Part of a small language model's weights.
Size: 15 layers, width 96, 3 heads of 32, MLP 384 GELU, vocabulary 2048, 2.17M parameters.
Architecture: LayerNorm before each block, learned and rotary positions, biases, untied embeddings, attention and MLP in parallel, capped logits.
Training: a variant of Adam for these matrices, 129M tokens, 7844 steps.
Each number is 128 + 24 x the weight over its row's rms, rounded and kept within 0 to 255. Layers, rows and columns count from 0. Numbers have three digits each. The size before them is the row's rms in percent of the matrix's.

# layer 4 attention query, 96x96, rms 0.106, rows 0-40, columns 0-95
103:122124102138124082105137115107107107154137142164095151143148126131138093122104123152108130113112177133140161129156102128153150180092118135062129127067088100126128090171111128104110145150154139124117137134133104136115112133162144135078130108139161150117119133095114144137144164094093164101
181:166161122082097107093157100123105156139138137162076138124166110142129121130118174101099143130138132123096141112154144143118155150139126129107080128104121133120136124142145117156088149138140143109111157151103103134183152157103157132110111083137156125084155123115115116084146162122114097076
073:105065127160128135137114153140142118111105122100159117137120120095139144132121096141143111129131071129160126153107143124131122106116135127176188133167145130148118145106119152124125094072107122160141105108125147125102109082155106141168144157106069145152099159141140144156086132121156143158
088:139064108116180098130137097113149090141095128126134146142128120124135141138137131141143169140121104125104097130148099178118111124117074105097160071100159115123097124108098127119147121132160127158099157128164158114116085109143143140111151082107131156124087152142102152124133098141148141155
083:153194111113097116116135107141143159117129120178100137127155133141102176143101150116118123147136123121121158098140135153129134157098153107116119127131117141120164108111135125183091139138123129109084145142068113142170140166115134070120111123179160117110161114107152146119157135127130090095
069:103098142170142153123109143140136123078163117119160116103095135113148167147142120140136138164143114115129113136120130085112138105150084126133156105150155136157156109096118099125138103079119135140165111123151150141108093140117076127159125172114071130183071125160148127132120122153146130145
320:147147116095104102100147108122102151149152151162078141117155108147133108132121167108103152110140132119111160110153142146129159160133127133101083131089110132115128119164134125146085153135143154110110165140098096143169161168115161135105110084138175130087157116115106136089135152099101119095
074:143123154106114112192118092119136113120117147113135149176125120102118100127092131144153119093133131097095134107087151136129108146127135124121179168153146112155169111120127154154102159104098088154112191122088121107104127146096142130143141098099157121113140140138149174106099104134164133115
086:124087144123142135145127116156142124115111148137130101101146122169114155130133115140116155141133139100117143119130135163131130110133106085126163101148186126125092136127150089126154129048145154120130127123189195116148110127155123169122136145134075126157133113151130185084122117125140113131
081:154152152103073095109131134135102170130141123139124101138147113112118104121127164122116108150101112108096135134114129096139119158140111144133065181122144146103063124099097146180109127119095113121150108133101097120150153139138167118097119136084145140142181136150168156124104124136137116148
077:122124137107153103139122139114110113112114132155182142115150165126126113122125072109118150136118116105173197139123121115121129133117092106153170081111135132120110130081076144073102122121137115162126118125098137153166111123129163110116169123138150080120086132118102146101150152142090125132
085:113100132053127128113138134161115116121111139179113109155135090123101128101135113127143117159161088124147144143114124104127142114082162148159153117139107154108107149066107136119097145132115100105096137149078105185119142126106133082122125132119161124108116144154117083145116138142149117093
072:169094113133102119128137105114149138150117113110141157163119155117148149118088198144125171107138128117149115152121114096136108129099113147121142155127113111090145162125124192124150125123151121107126141122134139146157145092116136071116149116142130154098150101098128164096114110089072172104
082:148121141112100128097112113152070140098134147130131135109140168135131178093148094176128107099156134130131136132114103143127125094151149140133181172121126170115152110117100153079105084108128110136125126150144105099155172145130110098149124161102131087156119091123112149127125165114123088140
083:132095121156132119158105132139132133107086113129119128072125118140145094128132150130140138165131096150157101134169137145159134162118089151170141112168155175107147138096146125068158123114145117122142123107196134102133116110127116190096149110141109129123084113156120130110154104116098121138
073:145115109149087148109119128064140119188085073108103128130108150141157116129140150142120104129111100118107122097128115135130164100143145122123153167127122167126130079086141109119197120094159118119134127124173111134136168138153147157104145116126112135143143159150125117141081150116115151142
086:116165144116117151138112156120162121134146141131094167123152111137116136097090138089127092173154119120095103135112126141128119103143133099113132104135093102123128130106134099183133128120162138138127110164152147139093154116112151049131100135073135103136123139095105140132147161103152138191
081:167046157118135141145106140133146094136100164119152109094146103138126136135115135103134134123105062129102149128134154115135122091139151123097190115123086142139110131178132108131125128098140136151136128138126148140123172110139144124119125096067114142125123167150127156106091118080112122126
083:123159130131145086146122097098154099135123147107139143133128152140146139119128116159080160130139128099104149142153119148110135112124192188120117112171140153095141122135108145149152117063132125172143141126081124112156126138123140087131133100098157203127165141150120100115114135124149116133
082:118134131107130137130080143142146138131124158121140133116139136129141091105132100088154123129094132158138091119090104102117152125080122150150093125107130117185156112165151090154090120147111137110117099143121096109184155154068135166156115116133130101127135097161186148109150116126137134154
080:150117136107136103137109166110092133139163158156124114158151142086148121128095118123162142141159082099117122106114148137123132122114106063141148130126109123126094166074101129142083141116132134172091115096103143123165124073161183136146134134085147128137115140108110130118133148150144097106
075:137088104093084121112151149130130123122135071136094105151117100133144194157174127092122120149154102095164130124109106121108170118145114116153108098179175116117146169120126147110110119116132160133104112125112138147140134085177154105137127143123102131140096146129143134163125131138141086151
087:074203158136151143115157150112132107130179146159124109146130130130101136121113148118118073121127127159134083102153127115150171135149135104126133077144119112152161117140114110144175139201128143090119099131112109145139107137150127083118111107127153121144106132146152109147155143117138133105
086:124094133126111111116087111099128164138109126095110115104122128103133140101144134117093125183125152125108118120175143112136161099151094132071116132163114109144170146098131139144125125141144153109157100141127130128161164166180119168123114081156114110144162140126183140128145084104092127117
079:109103107114136107147151126099131088139125128101125128109099136141146132156129125129138118100127119130143152132155104096165151133116117113129147178134159165104153162156134138099119097068169123151091155134172156098114169097157139195134156129119097147098106123109115132156119083100139167127
086:146148130089095130114105113129148142124148117161158117116128098152085121123118133095152126128118099132114129115126148117112147117079101140153105127130110151185171147136099124165132141127104141100130098123106127178178119127168154113144112127111126163136097114205126099123155103104153124068
086:106125113129110149098151107128157116117127121123155144123132116128113117158129120097125133146111109134156111133136102095153120129142130148142123125132152152128154119158102138135124128172150177145130088154188122100079064168085089114101118126158144133176114111080141119165170102116078099127
087:165160150073107119145157139141147119090145119164106102152125104119118122101157128109117137156146132127127117123118102130110165155155135165178055105127097098112134175087124132146121128192101113110148147132151125159127081107163115123094130111127167142130110106152137125119129107147150126108
085:120139162155102110135129161134137189149149152141105125073132085145136114116122140162136126116127171167105128137123135102120080127173176149117146165127121142163161126111124099132141101141100158108154138120157127134080129130073119127102125098105105139152127135169118133140153129133143175086
078:117093142137152117110079155093144093125128146155145127107133117101103141126120104140080142182131113170156148116134109164093122163103142111097104136112104165140130163155100146115161133092125154143074119092133107164115146143144136122114108129112137155116080104090145129113137149115103184138
076:132116098123134125158110144137164109103095128158151123125130112079150161110118122106131098185174111134125128123080134132097133154097089191152191081170165148125163108131117147094112104136151130137135133165107133122130108114118111134111097128123144133118156094136137135135151123148115095090
073:117189125109120107128158159161134152120185157144088128147114129152072133111112101127148165123145151138129140124096141136129117147087071131101143126106136112134121104140112139145141142175147137114118115137175119125080117116107111047111121101157170084128147136118117129130141122148139128129
118:132101164141142106169109163128142115120122145102133106148114142077122112088135102126130119147099149185137129169110118134125105101094102119138128115114100138132104184147088158161173098121100082148136095110143153140112105108173121123154160127132143143108120109165158138123092113131156164154
060:133136123096110145152159124137116190144123152139142172121127110169131170108122139071149096119124112109131151137160143167110165151101167122063128119081141104143102096150134126125090120138137113159124093142121144154120146103158130160123131128144101123101157114118091175151111152100104134125
289:110108144139161142146108166134153108106119102113158105149082154095122152110124083165158112139113128144150093162108107113110110100095110135144147116144113137159129145114095137141173092118103098147155087089150158136104116113164101107164154159113102161150098130155146141149105111145155155160
089:083104118165155158153108150114141122123131115132094125119128140133168147127152099127107099108149149146138115106105122146145153141113117126082149187129157122113150079108119159087171093125115119091108131130136117103144127074120113119115145104165140150147066099108113176143121150111123146171
085:109142132135139128112143060125108131142082117151099149124163116150121116152115166110154147111147154077129152094128110152167148137124150131126126137116152117083111106138134134071068148135141148106073140140122105126127133154118156097074122123145140108104166109093116157158150135094109129121
165:141142106102101123102145077132100165149143139147105164100167107171151115149137155084106144113134132099104154093160160162146170165129146111096125124117143111126122108146157119105090155135139157130103147173096097112139154138109155145099111098148137116098159116093104120097144131111119096108
053:092155095103118146148113140129160158116119138078157097116126096109138139090137104149098131115135168167116158164121177119115114127118115117095139149114137145144131181121140120105119129086108132128148109120192161135144129141154113166150178136104101174127101143131151136166095102151151115135
087:135107118125126120152130095128118112118089099146126164132116128118099152122158116110143115116138154104132111120170093118128134144116124101067113152118129079135177154161111110113169113133122151145146108123136143153120110166132093109140116153149105120131136149106071211167184131125142116098
097:098159138137116114147087134071112118118115125137158148102126147136110184142148142147134129141151133130162112125137085167110111100128171142182170125129134118148084131124117169115109127115118102167111121101129106146161097125087119101125154094130090167090145104111124116111118112131078097158
# layer 4 attention key, 96x96, rms 0.114, rows 0-39, columns 0-95
095:126124120145136148177078155133154098103098109096179114149115124108130173122149093138131098130106142130131092149115134132099118075121128114126181109138147146141158138112123119128175105093134113132143111140146160125123125100148088139171140150121112178159121123159151117174122103188131131134
082:115140068090103107144148115109099152134146139130122163096185118156132124146152148099110156096176121088119126070141157149132156148162115115143139140125155083133152124127132076123116163162146158113115164163122124135102123127112142119095073125146129122116120123112103110140140131090128096115
309:128128100104097126123138109110100150132137134142137174088180089168152123160161153107112158092167120101118156072155137158135156163150120126128129121119152103113148113128141108107106155149148155119100170152118103118120148136114159138083092132169148108114131104096108127121168134099114087130
072:120101082126147075104134135154126139155125117129099123120135144150102176098152104148181127119096139132134117143161110104141102124119147115129154151152134088138096143189094089166115153155166121131113134131101111135133085089114105105131162108147157143133153176135124148140097099094113138146
075:085110091118143141123101138108160148149169133164146129086095129141149129142161138120105102131165095147135109101125156137106156128176109102129124098096143110130175138147137083137136157137158146074135120153162138129081112111138107155126090160141094174147099125139134110153137172143113135122
156:123148158170153145132127142150153091116105121123111100178084159093108129099097100154150093160085160143138101178112100095118105105106142134125130135127103148124101126123110161125145099103109105146155076111153163134137101114147098122160172115112121142155123152148145128136108116160137171133
030:132108159147140167181106101131166114130107136134171157133136125121139113154149099172130131103129154114153143137148095151123111145106127113112178114126141115114153097119135150105144087124131130108104098101140130110120155139104123124125142169153164110157160096100171095169166097180099101162
065:100158124142149118131163154184154124143115116095116126123154123091090122150139155127128085072123149114096120118111100142126136121148177162154132143158130120131096133101143126148125138115072120097121118115123187111072105118138130112099141155145114136122084140143112076147154119156123171136
074:144125141079107182101129116163093167088108183119117125122137106133150146113151134129121119141122127141116127091157114125147129118159125114152140183137126101120120149114134109089151140140142157168115127118094083117124105086101125078159135133145173123131118121147183171144133127095153166117
071:158107159112127087154125142104149147146123131118148106152101144108170114111120114165145143101137093160141121125112121144147109133178109200127120131159166147115143127135138146128128107125109116090162076075130174136143100126106095127106147152096076146140112144140142093112147088117146148128
072:139068103140167143142149097112071119104125131152151116128078154114150169125141112103173148120153141100135117152111124139119099144135129099106130082153139155134166131107100126122122118112120147147101163145147085082139094144121137121131133116141093139166125154116060119116110157119115166144
083:154112132143158151133173156143126115115138088111164142156119142125152106135110134106123105100137126147162113128118173167089116161151085125127156100128139164153136146104067130152145122127116083096135152129136137121170099122078134162132122140098100108106130169146123098121133185115100145163
063:118116137113099084153128137104159125095100086130081116142124159107172086126153107109107134174112136134123126127116098145156153112112157131121122112125159127142120140153114115158138079124115126142158143121130176107080185106183105123144136121135116166119097148124134114147122086174125088146
076:178086121149100140157138127152124130114138128085112148132106108110137083159143170101090096096137116146114157137110141143116099148135094108138105125086130131141154126070140125129152156056130130133116164109126108116112160093138159159164146113149094142120132099117118124116121131143138153182
072:136087155096115152120102088127119175141132131130165108109103152132085117158126108134121106175095129152117128105179112129146092088114132124087149121114138078126103092093120094120138105157166127139107123170092098109119159116132132119114141124143135136139160134127202136111116147103133102119
065:151120134140143144103137125120127139095160154103116168089164127095128134121125128107118157171120147167155108145110108103116087107098132150145148145105148108121166119149148122135171134124175143139085128107072161170104163112126128123097165104130112124097094128113168104121125152170163144094
077:144120096123125145149166132187130116149131138144157106118124094123118100138143108142134143132112090112196148149142139081105148137173119175153123149085099141145122151108133151121112116111144099107164173101145116145097130153101129107135109102164137149119107171115092126107145093163091139146
067:117115128125129167118125124143151121130122132112114143109140101115157103141175148113175111133142096121153104145115108118132125140088124140158154134176126111100140124125170133064125132101174114148114163112098147118109102098091061096138089149181156143122095155112129107126145121144147081113
070:153124158160084115136148111155112111085109144111086125141114126135129150108133130152154103093123153122135150162091116130093075136122131134151119122113138123130144142145153140107099148130083083127176123103083189129089110092124163134133143142153121126116130187141100122111085095139133114158
075:122167153093131129160133105168103150128124106173133123145105104155096150131120130120176148107119119139120125121111132093107157126137131112150084138141156108116171118111131136097101116097135146124140157113179119103124100113127142127080156122110122113133155102139116180160185181142099085092
068:135097118123121142139146138145139108142146114133141140133133190109138129107122085137153140077133095128150112139101148080149147110128153125164120125116137160183108174136122144126123138110126114132051134125145108117109097151117091171118134150147118125136070164146075131139106096126161162147
066:177099114117095123130139141127119117141187132100134113105133128151130140144099147131130137174127140181141106112123186097117095132127153135146133112118132140161135163118095105123126113110097153109096153134106085116137142152131150096149119146066116106123065144119086124087135124092112167140
076:124145141140133127111132137147107131153177122164127110105149098141127132128116144092134158153116136081153109116096160103105145158177123157112041102092170133125129148161125144132105104149134125138128094153138131094118091192099129113121124114126121109125185130145154137107113158112117147141
080:150149149148177128120134114106145160115208154130098106138104090164166137127117105126159128132101154124120117133156099122152134110096130166112084167093160118155160120127179114117078114098119154142113121117117127111122093119136121097114134131158146147125140148116179124151131136143146079121
069:105121131126133142109086146159112107119125143077133168112177149102098080152126139109183135120076120163120140124136106150150124111095119093119153141155128115117123115105139121118111139158175149122104150139101128139090176087163157135156135175098139148147134122123134130160095109151148154100
076:128155188128110162128146139118096150171151089169127140155136158137143114100129145116160090139126096126143088153114160145076136141147153133143086118168173138150145166104131111112138115127127125111159104116156130130106082107101148134126130140105088113103087170156135108112122126133124084138
075:130116095160170123140098134108106140123170115118078085092110136182113133161125118102129115154141087128134129150145092116115132118110114146091105109123143141140130124094120098150161113157168138142135141121139131138179170156129157130149111126091157091169165140093159111107149148099120089108
079:130117141147095121106155155091150156164187114174110099152106144130148141123102131130134123116119143147105154114123177128092109152180126124114119131145120103182137133145103119165148117119091117120162112114125131067158105141081126135099106147107130082136137168150132115134167152095129104134
075:187140155108139166128107117109151158150106093126157099113127109104138105136126149098125116123074129136126153085115146180112146151126131144110146146088133099090098114146136133132124149084155128143123099135098172171145140123147172072116089147157140148104161117097153145137149138131124110128
073:123162120132131120110163131176108090143101114132130140184117119110132108128120113139165155064100097123125111130133112104120124144153155146125142112115168135089167138130118135157103115145149127136134163155152131073136111103136119150144129120133119118105153166162140143136107093165156058078
071:160138121153131123137149114153124093107154070141074094141095126150123116133121140115110155137110095107140121127129179129077111116169156144121081115153134139188112105083124114135136134113116117132096131173108093105145123104115139106144161111113096113094101157113127096106159154142099109117
058:141179078101104124101151125142118114128151100163121098124105168127128142107147111112151126121105144127103101134171158137102149160197097131111099155129128132139139192125131163154094097135153105083137145146118138133123109141131156128118125115122125128116148123083116105148086128124081176118
103:119129165158151165120111184139141121102122134087147116176110162104117141110102080134139110141086116130136113168113110100132093088123121137142146125157147153153131152106108148131171094129099142143166072134118156134135113103138098123173148128099120120142122141164151102158101087156137153119
172:149118100087092125128137108118112148134150141151140159088164096166158106162152157099122157096162120111105162090163154165143150168155122116143119118116152106119134116124146108114104166139148159123091163158120097137139157144107163144102075131147156114105120086112110135117146145105117096119
043:167138102142101104128154108157120155149147132159118143113156078142156101166148135100122115076134151124090158119164147133108165172145136124148129130083115108106145111123128123120126188128183152148099173148146092135128146140114154176105129117153120147126117092110094123102130137105118139107
081:119137139083111095113147114080145131100143137138159107131134136153147154136142119172115150136153138092108114173130166132103127136062193098135167099097127143134140097140132138139104121072136112176118167137170121142083128116146128096129162144145111121157117124121140116144103100119126106131
083:102122157141123159158120172137165103097114108125144111160090144105103138116116116151128128159111117137151113150090116112117114104131130143152130136167117147138139150104113119156152072155114118129158087111123162102120104100111069122172140159099115158172119155164131167167129142169154148144
084:148128116112100130120157104129105154122145127150133174114172092138160107186144138092128139077164130099097161078168142141136143152151110121157133125113136122131152120117120102113129166142146166107089175168129102121116161144106142143106088140151141133119124072106114107123156134098118101116
404:143131111096102119114134102115110157138141137146128166089173103160158112161151158098115160099163127102109157073162140165146152162149120114139115122115153108122134117135139101112102162143141156111094179148112101121135162144112160144094086125153150109106133102108114135123161150091115092123
077:153130126159178158103157130149138161168175173129126138101095104148150167152142146124089112151137145168103139123114135075155136119107161111115099132120140132120143092113137148123145146124123106112126139165179120161121108160091135139117128133135104133115071151132086117076132101133130097144
# layer 4 attention value, 96x96, rms 0.089, rows 0-31, columns 0-95
103:158101118130121127134140130135093131111107201101143129100114126155122138119133156146157167108116140125150094128104122132147129122124135119098150130162131112102113101134123113104098136142091119136136108110108141083110164086115134156100112199101082130167108119128162167086120095088166126101
130:185129104126141150130096123093133135088126178156155147133149109165100113114095141131159123148139080163144149137121095119098139124121163132116073082094124158134108142147114122127114145133139109100142106154135112117149112170121107166120145087113156132123139131135103058159118123158099113129
098:176112087127117152102114142142143130084111090101160160115146132157114146133137118168178144119158081126124160131154162124118126120185148145109110107113110120147140120098109116114150138134106131127122109130130110114071116125120109126140156199096129088115139101113109095165138085119148126160
115:168134155136113125087102135149124140128133134164162138130109110151169106118098092106146124109150134134121116149147133115127147116062084132146078104103153147100126097096153113146148129088164145097094140163161107141155146092149155089150150113118123149118067147134128102123110159139123110149
103:198141102092145132163142135114155124071148130116072129145147132143108131105116113148123160102136109153117121104127171154090108137129168122137168101125118150119127082147097107122120165166114120124132102132138120136095151138143128139147136179159125116148159074100152158139115136084132126146
092:118113165133135150137152102128146171120148166130086125094145099131096137128144122136163165134113148150153114120084121127138126127065137095151084119128172133147174121161174095123121121133101057145167160155137135129143112110154120129131142115128125101125138097145092159104104138138087121133
091:132135130139136115122135096112130117089092085090129144151115109133107123135107104149101159097145102105159153155108139121149088143143123136161133116114152111125102071104125078095161122136124145135127126179120165104180125109142162131114136127173141136171179096132178135166114142124125155137
103:079074128128114180124144153156130158158111134128098160130143109112124134129124102142102112145101123117094166112146120140111094115095183139139142161137211119140092184150168156103118128124144126095136143139134120121147125113126103103144114110157138113101126157111142101102100103125150135143
115:205118143125119155121131097175131113089147139142139131103103111110162090115100136107127134112138123115131119123125149130141139125124133073116114165170114129159089106175140108148159124113147172120101131143128147166078143155099105107121148093093132147111066145136102128135097136111122116149
100:119165109113118132098195122132123110105130150124075125153135149136158123116124131170123109121129165136126117142155151144121133116168165097153111094164152099157156152179136144075140128130134081095142140110144106117176109111138114149137139106142097123092117099102107111147147129116187146130
089:096094142108141062147129164161139154129155089097121106103150124138114138102109102144110157093112124130133172150159184136138099154090145123138110133142097164107113118102142114133121100114158149120103112188087160159120148114090145114113111159153133148153103126124123089130112132136130137099
097:144164088101108102133140164163127131129140163145077125159110148115190100118089130167096126132137096119064133135157157144105148113128118115100125074130139129141163132161113113141122111110117140117128133127107101174174153162147139134130146125095138141108128095131160122075119136120125128161
107:123081168142144069099132104115123115146098188107103112128143120160141120116125134149129174107112107139156131155129097137114131130161104107104146100092111153111111103072120144122134145125076117112147112142126144121137116112150167165105093149129112144119165128138136109130093132141149147056
099:151128108134107090103165098144115145130099148106095128108112131133170157117141122147154166109147157100111098141159103142134098156143128163088095141137143114104121156093116093158114121139117134112122098081101120109126111097118139104128139137168082135121099131133162163144146075091115131186
117:161154142111124160103158095145113148153118161142153130143112124115155116107101165118135135124139175168102109109131145100130151154136124098146090123112155113129112088111082100119129101119124171103129122120185107120100135114121096132116110177104095138136084145131165099179157107121152138171
104:083125133126112093106145140129132112103123110098157128115124135131192148132138088164126130135119080098149128149143136122125155121144120111083116114151147113107136087155155119141097151140146116138101119125081157151153127089132142181117149124149098123095122119155101148043108122112111167139
102:145200108129122130047103130155121118158145147136159127151097143110124119152116121075100136123147129124169132139118092116122153122102111124111108083120085161139102150115164113157122123114142148117105140137146128140112128127137141115098127109079119186133113141104126086174146164132154116134
089:199171149116103128124124119109142113118136136102068134141168147138159101140111113140137153123143108136138121118084160118161131119134196147092111113108124147127120104123116138134120137133100089112129115123106114123190170129150142105157107119147127095133143091113130116094082094133164144093
105:217176124131131101101156097149123130105130122132151122116140138102122115138158133157175121113138162160144092124122146080159126129151131099170103120141114126131112107104110125104120153126124104118129120099100101163109149126114116164127122132134117134123073138082128135179154097107156121173
100:108119143112127089096172126146131096160131153148124095136091119126159105145152122125139140135137190106118085131159107106130115148119078100138130174141113142128183124123124095139106139116076139129158126128111144108141137109153118137141098113106103170142142127118115165172128166150088136071
104:152134156129120145163127086096119128061122131121133149122141140164119102115119166151145116120137134127130113132103147137153151105165118130137101096083104145114110068134083133115123103161146142114126099143132131104085113121103124111111127149145135106179140091148147075160122085092178135150
106:162083165128114132121132128150151165142146080102104095113102114128120077145106120151161137097134126096162136146112159126113122083139156153139144184151107151152099131137149134133129131139106138110123160153143158105121124154106106158108097085111161108114071144101089115097144160123108132117
109:171156127098152114143149120131151129092156131142120115125117116129110118104147146109159128139119098140160094158119123125091157104155114071135081107085137128151120091172121151106120170121108134109119133124115124131146155166151115157098157059117123125127172109171124141111159126126151117073
100:117140135119119074126111128109152101160142116127108125140139173145117132112122124116102104117127122136094160133105116139089126134172156112070141099141142152196145160188106155152144117133109157142133152122112152083143122179141114112118102157101115134096133112122091137114120141134095168082
093:178158105141084136114119144077092129073135174127133138134126160159134160119098173145160154151142145116144100120104145155116157146146121149122121109100102118113176101125117142161142124160150123107129080097108132137103122131114166129119136131140106159149118121131145091115167113098179129159
115:143106111135125130149068147147100083098131191104107134138121130146158111134112133133143121131124088129127131104087126154127165124141163073076192111135086115185100163137155137150105136106129128164134132121120111098145138109102107103115132091123122089147125156111123114124126104110139124134
116:145105113099150077119121096138109096107170132180115102109137112129126158122130125148174151103142136130139098126145120096103132121112088166122085095079129142109119086156121137139129141098138108097157123137091103132172153132175115099154128136113108148131126137154121167092106146131114118070
094:083137150142149143102119152132113130122152207148133105098112111127140149114155101144098146111105109134127119140116129142114139155098161086164123131139143112130194148121176117163115099143129117133128113152144091166096109111136150148113117121141176149141110155078154113151082126130145100098
115:079084163129136136097112177074129143121125207118102150126126120118132106129128106143139148152128120179144124130138106168120128107104125123100146137114178163098158113095170121102112107133130119098101139126125142055124127121132141114118138120116138141110092126096138099121142121136179112118
105:137140169106129130116176114142126112120140124158096085103114091113091068121154133152087101117167168158139092141164125116147145144111150112155118123135125151119117149060131109112095103134146116122102138108139146150099113166117108134131121165143101146154175133100157126172127138093133132134
101:112168090143104110090091156099129121188177119133086145152095157109137138131114133154112111134138137116066127124111170161092123125102139111109125109128145154138153098134115100133129103132108108110117119104121136074111169139159149153126083153097117172134098130125111100134121146143102114099
098:038175119126131201154137160126150141128151070135130117127106130122152144139127135124134106124126131094136104102101108126100146098139104138120127108143133125157175141123156123146124120129162102121112124100116140133128118166146145096103115110113188106149146167107116144079156127127108104145
# layer 4 attention output (transposed), 96x96, rms 0.096, rows 0-31, columns 0-95
104:137167122153161159177114088132126133093101082135112112141140120177152119162145144123153072118120128120128100140131176113118144123121098131135157111123160119146139122143114121175100110161107117107135119148137125151127070147108125064070106140140127123152140130107177113132124108136167122122
125:113094141143092153163111137148134113094156140153125150146093136096113124104110144167160176118135148147164152176118105144150118199099080138151129129139085108129103141116116130087140155121129113146097151120119114123117105124150121105165147146112153123066128118137081110153127146104122122111
097:128182164136148119159096151135142117122148125115101128156133158088123134116124134129117134134146141136134111121104152172133100133115071122135124130136101114182139119147123142152123130157086083148084176155130128143117164115111141100143070156141103098088111118129167061115133100137149137129
105:116099143101112116125169163083140095165137150109130121094131141109086124150112148137092161148150132113127126144128121117145111149187135150132135113140134130075109135115180114139111125098140158129136132134142131131115065147180102111157134131125091070145085103119133129151145163098133168110
104:133156136097168120161101139123107119115136087131135110152168174095136116124141121150123131108164136101136146154147122149138124158086110093132147151117087109182143135130106170130122141122112131108101174134141110135140117094099145105116092166111121158093131124153166073113117129118160189109
099:175094120152114162143128132148099147081164109144098119095128127153152125158162121179155128121132102156100121154130108108131152159108147120179154146121134137125092122070100145128121119090121163106098126116120128124114112142119104121105164169121097149085127133124092178113129161152122139099
097:137143125110152158182129133144156110128102113104122089130155168123119125111152138119145151135151134049121162107166156126129101124132107098128104128112112097108178130071115158136131142105114134106105158127134146162154115139127110128086088168141117122090111110174151101109124132137119177132
103:135172092122096112078157136173165140132134126152136130096143128097112179117117119110128135133095112161089155137092080119134114156104165154132117159128107163165145115115124171122156124144130134125137136110133136127123156132071088134139136115157097104133126153076094153101145122162106121152
110:080111144114094115108123157088143101129137127107137085150174130133080097139109142118125101133146154152148124093137123102118157152139147146112067142124132129120101136144166156137103114128157158153141127132094111118110116133206148157156127120142116106123086115130148115191136111097131155110
100:162143144158144099156121122154132094132142154153116158159181119136151114134138070113143068078136107126093156109090119151142144185108148101156178141118098139125171122155131139104120128130111121100125120154127134111120156121065129145110130118126112152131132124089120105113116111128124164097
093:123150132093101131130092148130167118142141111100139103097134140118098159145136152151132171135134108090104148089139146138113098096119125124127119144143116122123133124111148175127110144086121159162125160117165136131167121157146128122146112162105054132104111123184160067105120121116121175145
095:135062159080159083112138167106150087144107127108141134139186105107129101138105126118104141112136112127122132156119137143131142175125123118090166154128115128144119135176181158118092115102127136127134118133169106133147137105138134144174151094105099148154118134115145107125098124075128148127
106:136118130139159173180116071146140093122116109125140146070110106124154125144150117166152132119116123084107163153130187147134151141105137128177149137135145129117159148089104119099130134114106125127139133136130144152145086162106127075081123132119133145128161129158122109091119095094145123101
100:132185124177159115149144150105112101111090106089108144178136130134152121149117136111141075129143124113144120125089128112115112086175119130123150116124140134151155098145123147157083101132115084089141103163168094111150085143117115099144109116165150142169132118094167138131122114127134139136
114:111118137134117107146159114103127062114128141132119120165122125124128121141119104092127074172156160144128130125103117092131151111144095150102105081149117158145119134142119144147127147149137105132155122151106160114128049117155132096124140080154159157127130122090155133163189152140143135115
105:129118156127175159135115161113134138136111114095111124120171130129117136154113161116134121093146100096106127129099159131140098140121131111122149137115170114118166102115173131167108073105103133143133076139155113144139173140106155148180093131113072077158117124141155109101108116106134105144
101:078084154107080092133148115086142117152129149100140107119131111154112077137127141129107142138138159185169118123150146121114140145171102163113147099143125125076140156123151096113141153119157141135133132123120126138137112136215116129125140088105139123136104118132143122166086133110109122131
093:118127145117175117155119140138151097149134101136114141107159130113130099126158135151137126118151114113101139182162154155152100188088125085149166137098090096158127151127140122137080115144110141131119144150153105160149131119084149092112130123144119132082137124141119100114107080106152176098
104:125153153197135101171132138087101069123132139142109129187133166153152066137140085123118083127148113151142096113111135116113124139148118109158125106116115092123112132135150097131106128164136137124152138135107126108122111135139177115099104138151137140121113116134150122135141116136142190081
103:149094135123162126142141104102095098114101123117126144096122097177171104153133115155132097142128128123106120103141148144095176101172153125152142120140154149092103145123129140117139106097162158128142126110102152083126071139151123138090148121129130160192113144132109172088096135109135141110
106:117161113139140137164094127133120105117103127123110131165097148123103137140152125122149116115133175077152148140134138112141104134094084141124120087117114109143139139145096129143097140150112083140123144172140150180138105130133147102115115140119146128044142104138177077177148143112141152109
111:107134111131096127105114091143163103134167130136139089120147109150106144133110151151160138088124112171125160093156144142121131100139176098156083139140134114122091176120120174099170103122145159132116105098101143125137149121180131141130102136151108132087133124157113130123122105098127190105
112:130059141144138150172109106139097128098133139158111135177127143132132118127138105136159117075154123136169156142126152146138130157119116113148154140128139108101103161106120110083112120094122148099080093104130140117108130118153166160138156115080165145104125132169112118167137129092153129090
101:100099124114133131100125081144173133147129120136141153103139064101121140103105127155147118128125133138113139125155153162138160093100132096111152171122114148151135183152127150075149140105131142160116142118116141113122171103101123148150146106126146187134135132147090116117119066099125092142
107:116140129134157127136097133117102135099116131108112141173108134156127114147123147131128124099138157099164131189127145105143114143127086141094171099131127103134152127172127111140097129142115079126125100167164096143144128124137148081148106095103161130102162126122177086191113164105112123123
109:119139150119135153095095134127169152141122100136158124143123113118132108104137131105130099092115171179138108154158154131122132207094096148103110141116137132152129127171116130160120096174100119130145117153128056144103141147117144125095132124118119095132149095110168104132126088109141095142
109:141099138112163173173132142095100093114115121142100151104108138119125108157137125161109138168155129108153134133147145145136116124151132095153181136131135104117081143120154091121072116101150163113122139125173113080103075124137143135137148148083118124109130145150104130140133136076150146094
095:136103128130102111090152139133121134118136103147143114083118091144161108173154132150123164115112127131100130138112120090106158170110139178135149133157152124096159088114119146082152123108127156152170119127122086119145110157126111105130186134105080143136127121119139127115092189136087135148
111:146153093134101114117142092148153112134150131133092143089128107136111155153136109152138141060106079130088145189105139129141110199128122151140157104149138145125178140120126157125158126156117140127123130136140164140127109154104083062133124148117098100145119114115139131113120159138133131107
108:119157107162079096173135121121103096111115135147124122133129151138139108157144087128145098135116108138100141078103075108108135115132137150175121109140126135110144129128109130080137147146169165101132128115098162118148090117152125131109152162127124199114139126160149156117127150119102184100
102:114087118054164080086137102110157107133109125120130145117125074149129120156120141163102136147144115146125144181149158133123143114138135084100183134138113138133135176150160151113173159110144151109151137112139139113156119126113103103141107100122111169146108145112123131120086141127106152133
099:128088101115141116079141129144145175139146137144115103140116102162140145138116169109112152086113131172134118136120108109136092112139144118124142130140138136118139087152115106127159093128139127120118080125125116139136194083147119177183139089099117142089155157128139129133108173129076116149